{
  "num_attention_heads": 3,
  "intermediate_size": 256,
  "hidden_act": "gelu",
  "norm": "layernorm",
  "rope_fraction": 0.25,
  "init": "trunc",
  "decay_fraction": 1.0,
  "max_seq_len": 256,
  "doc_mask": true,
  "dataset": "wikipedia_en"
}
Each number is 128 + 24 x the weight over its row's rms, rounded and kept within 0 to 255. Layers, rows and columns count from 0. Numbers have three digits each. The size before them is the row's rms in percent of the matrix's.

# up: layer 5 MLP up, 256x96, rms 0.111, rows 38-217, columns 0-31
# down: layer 5 MLP down (transposed), 256x96, rms 0.0917, rows 38-217, columns 0-31
up38 003:109105119153129146102160133120137168138129173111125117128147155121167156129159113119122154139161
down38 002:128111108139139113101106124118108106131108113130151154121089114129186152136180147121162116081051
up39 004:117116120079113112102106096123109103100121102122141107102111106125110086118107116125092110095115
down39 002:118108129106140155150126137086163140159137130108118132192155170106130141113129086068133114180095
up40 131:091102132117173137161123120146115131139139113107114114104103093132111143150164125142136158145159
down40 127:110128144157136094146143095135134100144139127153135129159129136096126151078114147122131119084114
up41 117:129128155100109091137133110141123128129152184166140086120162116126126144124147134105088175165127
down41 112:146105149111107124135136109151190093133136141077116125106121095149125140130096117099124100108158
up42 138:125114132091134103105179119134116133116155127100125152112137122122087113152083183153113149100157
down42 133:174111120145158157121127112132106123177181137146114086137152139082158161087121098087131154150100
up43 098:121119120117115128113178133140173172176102119132121112171150129111126147124106130153160115123140
down43 091:127105140131111093141104119140106099081240129127106131116138116172109116124106125152094148114131
up44 005:144158146166143149126160147156148154139136171123151124168166150160154165145151138142146124142160
down44 003:133111121114158102144102151120143111106151139116099109099077137116179155124170140122143162132068
up45 115:130098097156109115113141172143145125082123171097139154104109105136152135173122143140103158145124
down45 112:137126110113131137131099116129122098114124109135096095162115148157125131083136112141125110131153
up46 132:097145129113094162143144108102133094102142133152140106110147116146122093140111140133112127089116
down46 136:119114125139105138105109103166149117130141104140119104140118072165170133110148128139140125117159
up47 124:108148171108122119131113134087120131116140157150114112099143124147148129149146131120123127165103
down47 135:149111094122121104143127101163121143128109121102141115137109120170105102129117110134098125114128
up48 115:072121091127132149113143129076169128102163127128154116095125149101139110137131095116110173136146
down48 118:153138088089148131141122174114145121138162132145117118152128165117090133141147096142117111104193
up49 124:106111127122138143158153128143110133082132107110129180122085125087126112154120143170151140109145
down49 136:125120132123155138131147137129100146130066124145136136142123066169108146078087132125123117135142
up50 120:142104090136113191141124118120145119096117159154104084105132135179131095151080131156126120173170
down50 133:097109111137154099113161137130121118161204093137108119133100158122122159091129126134114113131109
up51 135:112115125117083120129127122144131153107137120120100080124070134138085148157139107155097181133144
down51 154:123136125103135127136157129106087184111086144163156142154089115142159124139144140145139071149121
up52 109:147127115132112133148140155110167125148140156135141103148123122120133150131092082105075089158181
down52 112:096149157087112122147114105138106139119137154157088142088121162127101117143138162157127151126087
up53 003:106114127098116137103088124089105096086110133122113121137099124128110099076117114128080135126112
down53 002:128092103145129153108124097134089154170122143133154130145096130145123100179110102108181122110132
up54 134:149092139168106157158087149141135109143159187118127070124109094113132101139144150101128116139160
down54 129:122118117103147170119101117123118128120135093159096152121068114163137174132128124160128150137141
up55 004:145172137111169126131139147189165146120134157155150152140145147145135148132144149141151125141125
down55 003:103147157146106149141157117135127133152175131108112141175128089104117167104089108108128107126114
up56 128:175094123156145108137136117142109124119139114141125103126122074132149059120063096136121116166169
down56 120:110103141107110149156129110121175137130074131113139123123126159148113137141167153135139128096099
up57 005:136131137098136116080124112130112107110058116109118125149116150142087149084138097116125085116106
down57 003:117141189121114115167105164140097097147157150095087096107090115128195147143128135156157148156085
up58 142:164128097098131121175133112094137094129142132154126182133132089097127106154131121142122148147157
down58 127:130115161100124112152101119133111057133150126121185121158138174110135135153126091146120110101066
up59 123:135119132117161105091118174091125125121133130104116061122138116119161149140176129150087159150137
down59 124:186135102174160115131143093157131098161147132157158186152163107151123091139104097105116117163144
up60 119:109110085131067157138131111149153123093128083153108108116128130142164107143125128123147140156132
down60 123:125117155129210104103105125140120099133181131103162149125122109158114147139131117096130111157111
up61 005:164179164126165124108129144161130136138072139131128145157137155153098155107170133131155112127115
down61 003:103099150120090138162137149135139100157171138110069108111129144122092140138093102147105128163179
up62 003:130155131161134125116156140161151148136110156115133113155162127153143155140140124133152093122155
down62 003:125115111106126105144105140109158094093147129105073108088090117110128143093141135118105147131091
up63 125:116123136122111131122132159111168112164129136163103089121105103126126109150132165154162158123153
down63 127:139147110120125100119115126166084155166020117133132123131156132116161120116128126142122115136150
up64 138:112123135086167074102149123119141125099143156127117167104127088174111127129130098158112122120164
down64 139:147113151188111136111102142172114098135133095093134070145160115076155118106135164093156141150119
up65 122:122124116130091163113121107109104127097136145142130116089116079137132088125131141129101130128155
down65 118:138158137135121090136126133106093085111170184115144124159125157144113143093136134120136107134122
up66 116:114101149129085172129131109109130105153129148126129125104160100147116115157146155124087154150144
down66 104:144110162158096125105151114119177158138161149127119109156069141171130130175138079142157123129109
up67 113:080150120156125143113107138135127100154111107093122129086154131128163085134125127053092156135151
down67 132:144100128114151092186140132139111142106177112119148153126118125120110167110115134162145095091120
up68 107:122126122171100159106117140133184084141128106147166156120123134140114102132073137083142099155141
down68 091:138142116132150134111121158133185147142191129147085101151083169103136119141124107139114144104131
up69 105:136132089139114152097184093119165145120127124142135138134192123177109131114116133147123156122155
down69 085:145154123118105109110083153171116161101105115086131123155127142112154145158150125142130121091115
up70 121:122113139133126143140109110147102152093124164152123173123146090135132085108108165139110122150099
down70 119:156184100129139119140154141130166112142115097118131084138146121166118142115094105133199164103177
up71 109:059100122160129134104136144154143158125125128123142151121112107118137122118130170100112197127137
down71 119:175140111144155138124128112139136150117172167170131158134140153139114099122110087169105095118160
up72 124:131104094148084087204187137118151154072147117131089129131132108112141158149129132185113152106110
down72 127:137131110116106131146118160093115108125035122174140110127091160102141144166133123130163127129115
up73 109:119118107111111123111115125077127101124152110144157146140102116099159144147136122122083175112098
down73 099:127109118118106138110130102107120108145101104080149101159144161145114154113144142120086108098130
up74 134:151105072100156115135128146152136129122116104136175144125134070092131123169111142161107137098173
down74 134:106191144133088107096096099135159142118073130113118155166141160167132167119133133080145132136096
up75 004:145161129161127124160151161140152172135145162121140124135155147129152141155133162129150129142160
down75 002:132063115120150118106114147161178137112165129155109157129129086116127139100141128117122133108128
up76 003:142159139154120103167143177128124135141120136141103131105147132115129126132163139115159142129145
down76 003:116087101143105114097140103127147138130104118121119142098157100113052116111090120132075110137214
up77 116:150176075115101129163104096086164117127143140160127128158145110126132137121131147168108126114168
down77 109:130146154074113155113116118157129115132087130106137131091098149103125101149112095139105155108099
up78 119:102106108091163182126117188100143091146127101091130151148136107120149137138132157143160143135154
down78 112:114144139113151081133118095114125148140116138147141142123098134096153088167153124151113120138104
up79 003:147130133138126107128153139150123105152080138147081158138139137112121175111168108114142126148114
down79 003:132171147145126131127171116124108133157130152094128139127098124150082114156094155161112139099176
up80 108:116133126149150129111138132137145112119140113149097093150143122137087143132118118145110151131149
down80 095:126126119155138142100141136083105122165115150164109103114160141122123118117144121136112125140106
up81 104:148144099112141164131076149160150116122100099147113183131132088103148105122119146129154142129158
down81 098:115151117120106106111169127084120121148173142122110071137133134153133165118128107120142112089109
up82 003:161114149092137153125091130098114097135142119163143150139124173175097133132121119144104141139124
down82 003:108115172109116167143124124130092151158149126083116116164114127115121072151131114115166120144137
up83 105:121103127125114176109152129139079079104116160157144132103163110105110063143139129132109166134145
down83 093:095113126120129126138152138111132106100175174110111123140147134125130151134129108141185067111140
up84 139:131083126109130092131133149158124156134149133136158128082062082130104133154128120158148135134132
down84 148:122130120124174147109115160158110121112146098135122166116093140110122139135084146104113099085123
up85 113:100160123143102125111091099107115125141145089127113103133165111095144109101123117111114143179138
down85 116:124133138153181092153094121142104110138120164096186151131117121091126147106159119145185133097130
up86 120:134083166156127164158123134094108146109128140139150101150087106135059162121102148127114120145114
down86 141:147128092090150098130124104149153085138174116132100151125166151113156113151111133095161119114137
up87 121:120131146130123170158115150109117113151118106110168143153137151090160105156156143135109159146180
down87 129:121120118141081123126143106148129178128029174142094136133148139116119145129104153143161109155088
up88 003:119149100132103076131143138119129140111060139103097099105119116091120122117109129095129086120118
down88 002:134108140138127125108129139158144126103192133127093167145130084110128161108126149125118138115121
up89 005:143144154159154147124143150139138146159122149134128151184138162148126183133152131140147131146141
down89 003:128133140119107103134094149137073083108103145117110115079102130140157094179154138162162169124078
up90 159:111103138122122167185139152085133157128142132140111148068151109135120137150083164127100092142130
down90 168:154096104143124167126150117122133149148177060126136107092107091185102131134110090129106136109128
up91 122:104140125153159134117110107186122145123129139127165093097142124114133096142154122115076141125162
down91 107:132122112131153107094130120163086170146198124108107107117084181117146095142138124129131099136124
up92 004:124110105119082116127095111110139124116144118117130107096113104125132092143081145111084118119127
down92 002:139110122106165148133114139132134143110166143133122137189117128145135116107170117093157143117089
up93 127:114123109129133125152160094129124152128125109164164142175105123120110134108100122131193165123119
down93 120:155120144125124138110115126123101140113144152074117122098139130151132113148131135124110084105138
up94 006:072083090116082107138127111100110105112151107125117111087129100096138093143098118106100134118126
down94 003:140164109155148141095137085103114143133064103131156153175127161129102131103154129107121124101119
up95 134:132132099165141136155142146116139138125134110132134113141118091126117129130083145127107103129168
down95 131:142118110094146131140111166118111127099138154137122122108120134110127128121113104109142109079097
up96 003:078101115132111107135156116148120123153173103161114161117172098139125118160139106130121135128153
down96 002:138187136150133149152178104098141125129051143096121135138119182136084148089135148114099138157152
up97 105:119129107136117147135141092127156130131112108137128150090148128103090143109104112138075144120103
down97 089:129138126163142140108098101117167106168171148160121122129140110164136103125158132145157096088160
up98 135:110137126159102164110119169113109134168155118134138103102133105116171120143132103115140147158116
down98 135:134132100124106138106183148165103145149150132091132097134125088163128088158139124124132128113103
up99 003:161160137144130119160135123150175154124140137142143121112129131152144112153118136138135120149133
down99 002:117120146105129153129142126139171155122216120103093152154157093126112143083114150106115121139151
up100 115:129112126136107162106163101086158084151177150076090054124181128104120108167173133111131116126117
down100 125:138116131084119136099098125174129104119109148137122150137083124138101131151144129084140124131096
up101 146:086103126094105171145106142117118173132116144161180121121106120079155117125146158135093164159159
down101 158:128133127145122118136127109104147126129000147166111103142141154090131142160133135124148115114100
up102 008:104113100118089100107094118107103106120087111117096109096104093106096096111099118105118102097107
down102 003:148124114149141136142137144143164145108138136147128132150143113139085117139141142139129169147185
up103 125:107129138120136173117161113089158127132140134130102126126110129107106129155161164136122127138115
down103 121:133121137157147135109113133142149149106014167146119091131115157104107137173131114131137095124124
up104 005:149141132085135123084102112124111119095054120100120095116089115124097114076125120127115102096106
down104 003:111084128120119126149122175162151146154234153144125139138127118123167140165123114121155116159148
up105 006:129110115110110122100094121094108104130087108111105104118093113114087112100119112109119105098106
down105 003:123097105104105119141109142136122093115093128137112091094143137132115069141126105149129131155149
up106 104:114113117115084159136099125126147158122111076146126135131168129103169146101085164124101141118144
down106 083:154150106158117110124147092137162142156142146116101120082111116130087139177130146160153128128129
up107 003:150125156128181162115138116132161138122148133137142129168115166148142162116173120158115166155134
down107 002:140128134128139129128124138121100122157159134117135138146139124159205167155158150135141111131073
up108 122:141140061111122125151150128120164149095116145172112120134135109135138132151081107166138145135135
down108 124:144105162156079150125141171128122111153076118101140122117155159121133127098155147118137111089119
up109 124:141136113135123188124095163110143129122138138144129071101125096132090125129142103127114131142165
down109 118:120117152120145152099117148098113100152116139119118126124091110097178140173117107152136111170124
up110 005:137112124072154125086096124114117091098075108112119124138101147126101125073148099122108121123089
down110 003:113098153149090146157131116128114119179125129133128106117123129120148144135119124150145090123149
up111 004:085082123140106127154127130106130122158209106150137135117150124137144115181109133133126142143139
down111 003:126153108121122131122100093081103097099060092113116107140122149121082104086140118108112126110094
up112 121:136116140089132148145137136112144146120148212171158088091122087164114128145113134126149154134166
down112 114:087132123119178111150150126146174107112095087101125119124108126128129158144128146123157111147110
up113 003:109124129082173088091128117167149115091076083132134123135119141125121143104148086130133119126074
down113 003:112154136135095154163147112100129103146151119110090127135144126108111193098111144124085095141129
up114 121:142171136160083125111120135098134139166155149131093109125134161125120110188120138103081116106128
down114 116:117131134118120105112135150165110108139109108163099151114105161102187112105127169119096141145098
up115 127:152135100103162128143140103118109132142151086132130134123172099097123128158098123156119084113083
down115 126:141142156130160098080133110129135117146168156128115133143127135095131121094165104117093123155132
up116 116:087133195125126136172160129095109171128139150159127136091097098101133163146128121127118111153143
down116 116:120151121132151156103121144139143117107071126085124100193106107136110136128146151118166148067089
up117 110:134121119153098149148117096122166098074119094127132109113123151151166097166127150123077140120157
down117 116:112128139123172103071151127092145124134191126157119137162128109133159138124121137119124115092144
up118 003:157129126078149146078074101116127095088107117122146123136084126130098123090124113130091127116094
down118 002:107108135106118131148126137128125142162146151117116092147157119127164130125118109105144093155098
up119 119:117119121126163118111160103142136122107157132103097142110156126098078122123094125107085164163121
down119 110:138098129158116116113113100109168117143152153144122155114134130103106141127144149080114117120116
up120 110:115123092155141150109171107100224160110124134121095093145140105130158098097113091149115120134089
down120 108:093152149156173120178103115152087162093157140154118118145157125130128148158185116109113096084140
up121 110:133113129119096128127133098119126185120129145135133115151168103131120148149124151103139119150109
down121 099:118118128115151117132101078144164130146184157093089140120133136132129149120176104146184139090109
up122 110:085118111133131116113155135178104112139142128094130124146101142123101092113131113126102143127152
down122 110:139135121084142143157125093103120139142143128122118136151106102112170139147116132143123115088096
up123 003:073113102103135091113119133131128123083127095126129114114126126103133098127137130113120128118103
down123 003:150135125165131154140151119114159124158099131164132149160149140141116204103153135126124110150137
up124 123:118130101121128139151155155138172102148140112140103066129160085124116130148087133159118118107145
down124 129:101114143133148091070123096149118131125112167139157150128109120128143091138165129090104146166110
up125 005:085081098114105093106109116082115093131112090113093115109102112092121106125123114101112127128122
down125 003:144129106138111130114116092096087083111054106124123122117111133143100111112147120140117123076111
up126 113:130119110109141149127123152112115121132112121129137139161114091111127135127137156151121120129135
down126 119:158145146131149077104151109151151114116133130154108116109185118167122121149117156107131152097132
up127 005:111136115108098088110107116116120108101068106115105108095103102121093106102108101108126092112110
down127 003:106110130121101138116139122146134149122181121088070137123141086108048118096087132115095119125196
up128 005:120124113160109115158128145117143157121183121137139115097146111111163096170117143127127167123149
down128 003:117096061104136114105138098115174142134092123158133150144155131124081128083127104095084081124151
up129 120:156159154149117164125074123146161142137157146158122084141100117117132141130174130110105125152181
down129 123:151132097140123108083127139153117092081149156141101143111130119121155095117115136130138109167160
up130 113:080130108147128115139159158119184121131164090148083129141120145124115099126127105129155132132106
down130 113:149089138110110120142172120148108144149135149186121124199130081134135115137128132128114119108143
up131 111:134093148081105137102123148056127156121134125131108096150132157139177146136108149126086114139150
down131 120:083149121139141098133086078164132112126098153131200150125136087149060099120112127139108133124112
up132 122:121149105094137122151118145099181114139139105133129142133124063095155118151093177136160109127131
down132 112:152142157091183095123134144155094100133148149099103112140135114125115133124107128136137083168104
up133 010:135153141097138112083120105137106111108034126101115120126103134117097136079137110113123101105102
down133 004:111126165129105135153136164162141113169243156111115149131121126127155175157102122149135127136147
up134 142:149068125144115150168156169119147138114129146146141117145113104090105095118097143187138114128145
down134 158:150151123115140085123099099137136132146104119117151147150101150149146126164088143106125107124133
up135 121:119140116135114171112180113076127143124156130189106123108135113144131105117141119182116160153158
down135 126:146124148108122126118100107149103148111089137112171145144091110099128136135104136115141118106129
up136 112:103105115116127082126101156160110164127142124136218092160105103112108128178091119104145134112177
down136 115:145159114121107137132152124157118126110164130124079124120140135124140135099153112156102136149073
up137 005:114138125105128108093132099134101100120058121115102125138111123104112129096137115115121088104109
down137 003:118143132110117097114127139097114086127157120094100126134098146110149140144099107143116141135082
up138 120:138091145143105126166141137123079157109160111140133121144114065123136130136099105177133096153126
down138 132:104146116117153137169109136110158098140111167104156151141138170094127132159112150107135132076152
up139 122:157117135101113132150099154085110160116126166133145129135117108120117129131094179136111111165129
down139 131:138149076154123137146141099151137114151115139145132133117122161118127170126097128149129138072119
up140 128:132084142128171084150140104151131101131141157087140099152138099114110140132107143118106107109139
down140 122:080136116116103134159180109129148134154122158149133140102127115097133110149140125158136185165132
up141 123:114131101154076166157137157113112121116134130109103134119128137104126099181108123135130160151152
down141 119:103102136124109133174123103125133127158151145163132162152142133135135207117126096154135120126155
up142 125:114107138081082145123126168118102102115144148142133088106145109154133134147127130145101182132152
down142 122:132118133143161117099100110116102125124078160082107136114145147101121164109070141156151117173115
up143 110:151109097139118162152111100109126114119142087126135134137147099113138088134136126086146103133130
down143 097:167076135089158152116165151115149126141161126159118166123112071131157136122117108119137141098104
up144 008:099097096121082107125103112093116115113125107109112096090103097110116090121090119105109115109123
down144 002:140105109121152138105106117145149148096128108137129143138162104151094076103158125100121133108138
up145 113:126138073164105101157135134134159118113169069116083149138123112155116134114092141134170161119112
down145 121:105099140088130139123148102142114130146046163137145113132147161064136130146136125148090115142158
up146 121:083140077106151136118146148148102137144127119153126152132115116143142095117132181144117117162141
down146 112:142145184135125108113112129096150071104185134153147108153115116157125108126165129123135129149095
up147 005:146132145141143158154127143121149149134194134152161135137139149156149121156129150158129160149147
down147 003:104074100112117124106088107107121143141112093112120123154143114118109093112129100082115095137106
up148 118:129105145076144154149146189142126136114121117110108145108165098123122153144093147164109153115101
down148 122:153129119183137120124134096123100107143122132160137090086123126132162130115130084167162129152165
up149 123:106132136179133174112151120137139123110150124165126106115108118109141136154152144142112130122147
down149 128:176112120132151147106137141139130148110160137130115173058125115121117155151106116161154098114142
up150 114:149143123144115201162113142084148160136127119118139119096124089094195119131111110113141145132095
down150 096:161129105171134079130111136152135140126193159104141133123120109135105146108091134144121175100109
up151 005:099114099145083087123102122094129134126110096111109100081100093095112092142098124104116109112126
down151 003:147106102121129141127125138145158135114154130156100173138183108145088137098159145125093141121162
up152 117:115133136137113181148042149150126129089142103141115135124157093122154126107137096096108076136140
down152 105:081119147130147102103117173125133119123129114162103083135104139101149139088126064105194130143157
up153 113:132108119159148158122147125086119148115109151091094182119159125102117135136131193116104098141102
down153 106:119104138114148131119118130116159107145193079170104093090097086148126135156109110137118147108123
up154 122:102084118102136100096171135151146131125117162110149114101118117136147103143121121163167174093137
down154 117:143123152167155149168115137132111131133193106110130109141137145091101111171124160119145105086099
up155 140:123100102193106133149159141109161124115165118128131145108136104131144132139134121135124149107134
down155 143:115097116177118156153154131109121135117135114127148160115132106155144155112139119138121141140141
up156 111:141091130130089163116117174137110145105133151166141137100108143142104117139101147153151184143127
down156 108:063102103142142141117111093148117103153123146142131117148120112076160151123148108122105121167112
up157 134:162107133116109131130144119099170112140160109182113103130138109126129104128131133176165073110153
down157 131:143087161109127126082111110161134133119098163164123135103103127139148102135100131126125131177125
up158 120:083142117116143104090167114174168131107129119114125117108124115105104115092167147132113188125132
down158 124:165155136158090175124145127079121113143229136106174135143150128111163142120096142168097125117146
up159 111:122104097122128157135082146124131147118132060119117140119174159108135133113109158120143153138138
down159 114:166153127183142108140132143131132156124149161158137133130089152141117085160174124123133133104132
up160 119:159100099126146153189110148117179105164132083133134135126161118114142155136062127162126128091129
down160 117:108147153122127137126134118152053145145107165126118157120069131106149084142182164105083150141111
up161 003:148172145144139102108113131118128131134063138118105142156124145124092147112170141112136124132115
down161 002:126105108124060118141127135156118083144126159140075125097131140145098162137130105138138129158175
up162 116:095119115146114117121115082110167140116146122133108119112113144144146090148148116108100183100183
down162 123:178115113110145105137115112115126136157146145137120112155152130131129150090096140156143136129125
up163 116:129093149101163113148092112103130134101123150175139171136116141109102099163149153136165143116119
down163 104:113131138137140134124129171120123157108086095092133115129116093135153162102088122137126133155142
up164 153:088106110123154114120179094119102142092146140121141109130101103092110109142151172178129134159114
down164 166:109143164114138140096135134129149126110163099148131086109111107144142167123137160127128138127136
up165 148:114130121168119114135129121132138124141145159129104131096104118128139114145150094153119163138118
down165 144:113133113184113080102107097124150153137192186143144151137103137126101125112099095151137174110131
up166 003:170143151102168176133113137132139159120173136139191151146126135148128110148117188154132149124139
down166 003:105089114099119137141100145126143127149133136177145098150145135105144128114131068103161085152111
up167 133:171099120117143141135121132093135154142124155170124161151140114098166079110113131150140125138112
down167 137:113142106144086154181119178112124134113120131118138136127142142134147139132120139137128109116150
up168 113:170116098116114166157156126114134129117108090118137154120159076132172116160108110140145122123136
down168 109:126153142118145104158108158130111108145139118119159153127132167109119161144182133121072145133108
up169 107:155141103132137138156116117124173167064121077180116133109117140105149122146132185156137115159135
down169 107:093113146140121125111130147136113128119176117081137120142148152170109123108107115122121089114140
up170 003:100095134105131147109116110106109112095159101130152105132130138123123100126127115150093140095143
down170 002:136093100097152108116099140094140130165080096129143118161114158132173120141155107118146120157073
up171 131:085112114135120129164149121130169137137144094083116123135108119143118128131116169139066124136121
down171 128:142104159177144127166130123095096143154160102139086078115100141128115123135127135147137162095120
up172 114:140123098121181118139180121108127136111129107109134109086111145087139145116088162144116140139153
down172 120:082133182123096143126128113140133135084136123144121124118111117167108147171152084120192124143134
up173 003:111126109139097090142140088126148129124107125112107101093120087116137102149077125106104109125126
down173 002:125166134113144158117149115128142123088204127095095160157145133131092153079142157105115143114124
up174 131:129084105151128125133112102080152102135165158126108118119125117112153132164131168126137105135108
down174 112:123146144071134142115090115119104089122168116104145131099122116157112138160174143150103142104071
up175 121:122104148137117148132154109176117154108148099144160093112087112112128132127124144119130152152161
down175 140:126153135097153128086119166152080119113136125105136177136136143118092155143139117123139127150129
up176 084:126125123106105156148102124112143125096125083114090124133147140112118110114088123107081146132144
down176 069:132141130153132120088161116118137163139154152128131115096144144122107130102140066107142126111126
up177 008:147139155144154164152138143137144156145173151153161148157149154170142146158129154158136145148148
down177 003:107111139094120148125083129127094127119144106107102111156099133102116081138143093093168134130087
up178 004:102121114152128121168143156099153156156178123127132118122134113133144104178116153127148144148159
down178 003:158133110138138170128139109140142113109118115151130157133172163133076118111162134146124144111177
up179 007:152170163133174133114150147152132145139091143135136148173137161148126165120168143145149129135127
down179 003:108115160133094122154119144132093072160179151130095131112109138109155182160115101145135123140109
up180 121:152124131153141177127131158131174107136167085155114132095148105102155101127123088128116144122176
down180 127:103147143162110115141140159150122166137125147122174167149078115109117119108158133180127114124081
up181 127:106107130094118145140112102162126171069137108134110138112102132103091135121114139136127163101158
down181 135:137132108110148099110139134138098120141207168146132129182131117129159129145138102120099131143103
up182 128:110122130146107133129082087153118133111123131136170122090130096157158124132112107113161179154118
down182 127:107148123175138120130131130138131134125181139108094154174113140158141120146069129129164155062118
up183 004:136103134090130147099088125090095112113103113121128129138110134141079133078114109114118124111097
down183 003:121105146137121137133114140158111132140078132133148086096111137137134073152114102143147118153147
up184 119:098091138132127144134168116129167127136149164145116108129130155098096142142134126111099158122115
down184 106:132087127149115133115113132142168195133123097155133128146111100119143111132133119071091155080128
up185 004:154125154076165156117125147124116097136108131149132151160134151176085140096144120136137121134114
down185 003:110136179140103153150139107126103121144126119101111091126102148114093096137095110151148127139167
up186 004:151159126158163115113126161153177164137133139130139132147138133097145143159163158135165157137115
down186 003:126114066136115094137142127110165093127096142177111116115146108123108170087132112133076093124127
up187 122:090125141113115173127107129162097145137136133099126124103095101119084136104132136143097123126106
down187 131:152157106094127124160106091132120104136124144148142116147116130109154136122154174093119128077100
up188 118:122152114092098137095135100131153106166162126125095111132150131098130111113153152131092149156159
down188 137:105124108143164113139108153134095153118089123096130144142101094124113104146091151164138095095134
up189 004:134157142142155117094127136132123128151060134113106134165117142124106168106165124119148103119121
down189 002:142130132123086112147110158143108067116144156138093119082131148147132151169142119174138161149134
up190 005:132117129093130129099105124112077099096073120110110118130110135115107121079133112121116115101104
down190 003:108071117131097099112079145137126139181114118144151105119076139112134103204102092144158110132145
up191 087:097118127152105130107100174152103132142151138109189124145108113135085126159090142133152131158098
down191 079:162126124136115100088131091150089151102105129111120150149119138161116129075188058130110149146079
up192 007:137142135171134144159147163144144159145178151154144137131160128140155129167132166142148158133155
down192 003:136101057127150085105112116116179142117087112173143118153116132128082115113139098112100126137136
up193 004:094096101133084121148120121098123125134170114122125103096120097124133092139090124111116144107134
down193 002:134135111135161135115130104145155139105114107133141139152193154144097089112169146111099131126136
up194 102:094107105115134128127118093103087105124171107111081113116180138121102102145131141145139176161111
down194 103:156111140112127131107070116108145119148072106111151119139119124130091124140121108138106108168127
up195 115:148157109115114127175174106146162144087136103121113104156162122117086090117104121130124134125136
down195 100:106116113097092105068140109103148114131177157154143122143105131156184115111131111135137119129103
up196 003:098086130123102148166159107115128130128194127130130140116143144124166121160105130128129152148132
down196 002:134168155140145112107114105139120149131107106122179146183117117139149133119147145140142115111069
up197 128:116093095160135129133159091113095154126120119108133124163137139099156133108127163147112132109101
down197 121:081174160113099122144126130152084119131092097166128110125142103188088128154147116142139098118128
up198 127:122119100105141140110160141130133148144135132143114154124113113061118172106112123142139150106134
down198 126:097163185146115079129146141119112119126167132119117110120143140149116135099120098083136128110135
up199 109:131133133128110143147138112097163108133167114146134148154143124139109089124126157120097135138143
down199 115:126106136138134169155125111132131142160152129137128105111103160160173119152154127152151091098123
up200 003:124118140123188155114107154107138111139153105147145135163122115147112101137115185146129128124116
down200 003:126119106122111151151114118090103081118094114145116083128109156129088109121126091128129124136126
up201 132:127146145138041126141123090146118172116142137168168134089087104101156096090180153110101134160173
down201 155:137141139097131133082120136136130107143099149141082093095134118160132125128145130121162105153097
up202 006:137170139142157137145147156161157162129160144150164142150158134149156135170134168150147129143154
down202 003:125107120114136125147137144112168129125170135147083123161124129101112166088123086093124144138103
up203 003:112101138137111164135114114083116149129139119125144127150106146162111130127072140141115110119143
down203 003:126098143092129114111073142148095117097119106117114115134100106125142068145149110117163148129070
up204 117:105092122122120115136152083120164133137112079182130145161126108129153113143128129169128123140116
down204 124:122145146142136153097109180098130109110168129096146116093095125127133119128108123112101107144169
up205 116:139083091103154112168124157126152158104122160165116150126118101080145128120131164152109117139155
down205 115:123159119147122130097122131150111149197058114119129113141140109176167126098109129132129115120129
up206 003:161178166131132116140123151142131155107127124141160121135143139187111105136116157138155106145132
down206 003:118101154126126160154120155157157160153199139134105124147146138120104134120108114096136134161187
up207 003:187147172112149182124098130117117124128132133159137142140119155182091136110128123160138140123126
down207 003:088100135096100117117114123137101141134165116089112099130121100110120061148096101114142097148132
up208 126:125089148110140130080149119136133144146136100099157087090106119095151163147130135139134202150104
down208 117:142153135124117154142097129110151147133159136147116115132170096143135125113144142075103106155136
up209 125:093104112166126180165118154160134154126126114143137131149109111126143107152133159129122144147145
down209 131:126115127119108102124128106130150088117182081119089112139121138180124160151132136110139137155116
up210 120:103156126100132148093122156138096123107127157140134122149140143106144118154102169147102157152145
down210 117:133124103132118087100156140078130132138122143141154122157110143127135115179113101137170100085157
up211 110:139095132124146096128144119162134132125129197129172110099150103118136136116128160133092140140151
down211 098:151106152097067146162122143108127140155181074105103111155130167091097124124147093122136145154127
up212 005:159132165124159168144130133139134133147158147163156159154141157177133150145125143158127144151128
down212 003:092144153098098147132103117116078133127148113089115098149094127100109084144108107103158111126101
up213 107:092106094116102133082157142143128146129144176110129130094115104127152161142084131161140155137163
down213 101:160156141152151163097081117108151115093174111094106150095104135152116173132133126132153098121140
up214 004:088124126164081118168122131092120148123177109138145119100149108144125097173084144130124132126152
down214 003:138092108105155136100104122140124154118108109123114140161128137124074079101149107091119150132146
up215 126:126111107101138114164159124105143136095154128173103161115118110178121105111097119147143119108161
down215 109:152082154143124141128092122152164114146179144127130112112115110120130102149107147142145161117142
up216 003:145142143143107126136142114145176160150117147134130134127116148139126159137117122118133103153148
down216 003:123137169106134131123126155158102139108196134090097155144130068137155117119134158132138142115085
up217 003:156180149116146108113116170149106138067089109145134127134141124173102117109121139151127099110113
down217 003:101085146127135145143140152150142175185206149122109135165119125101092138144097106113146126152182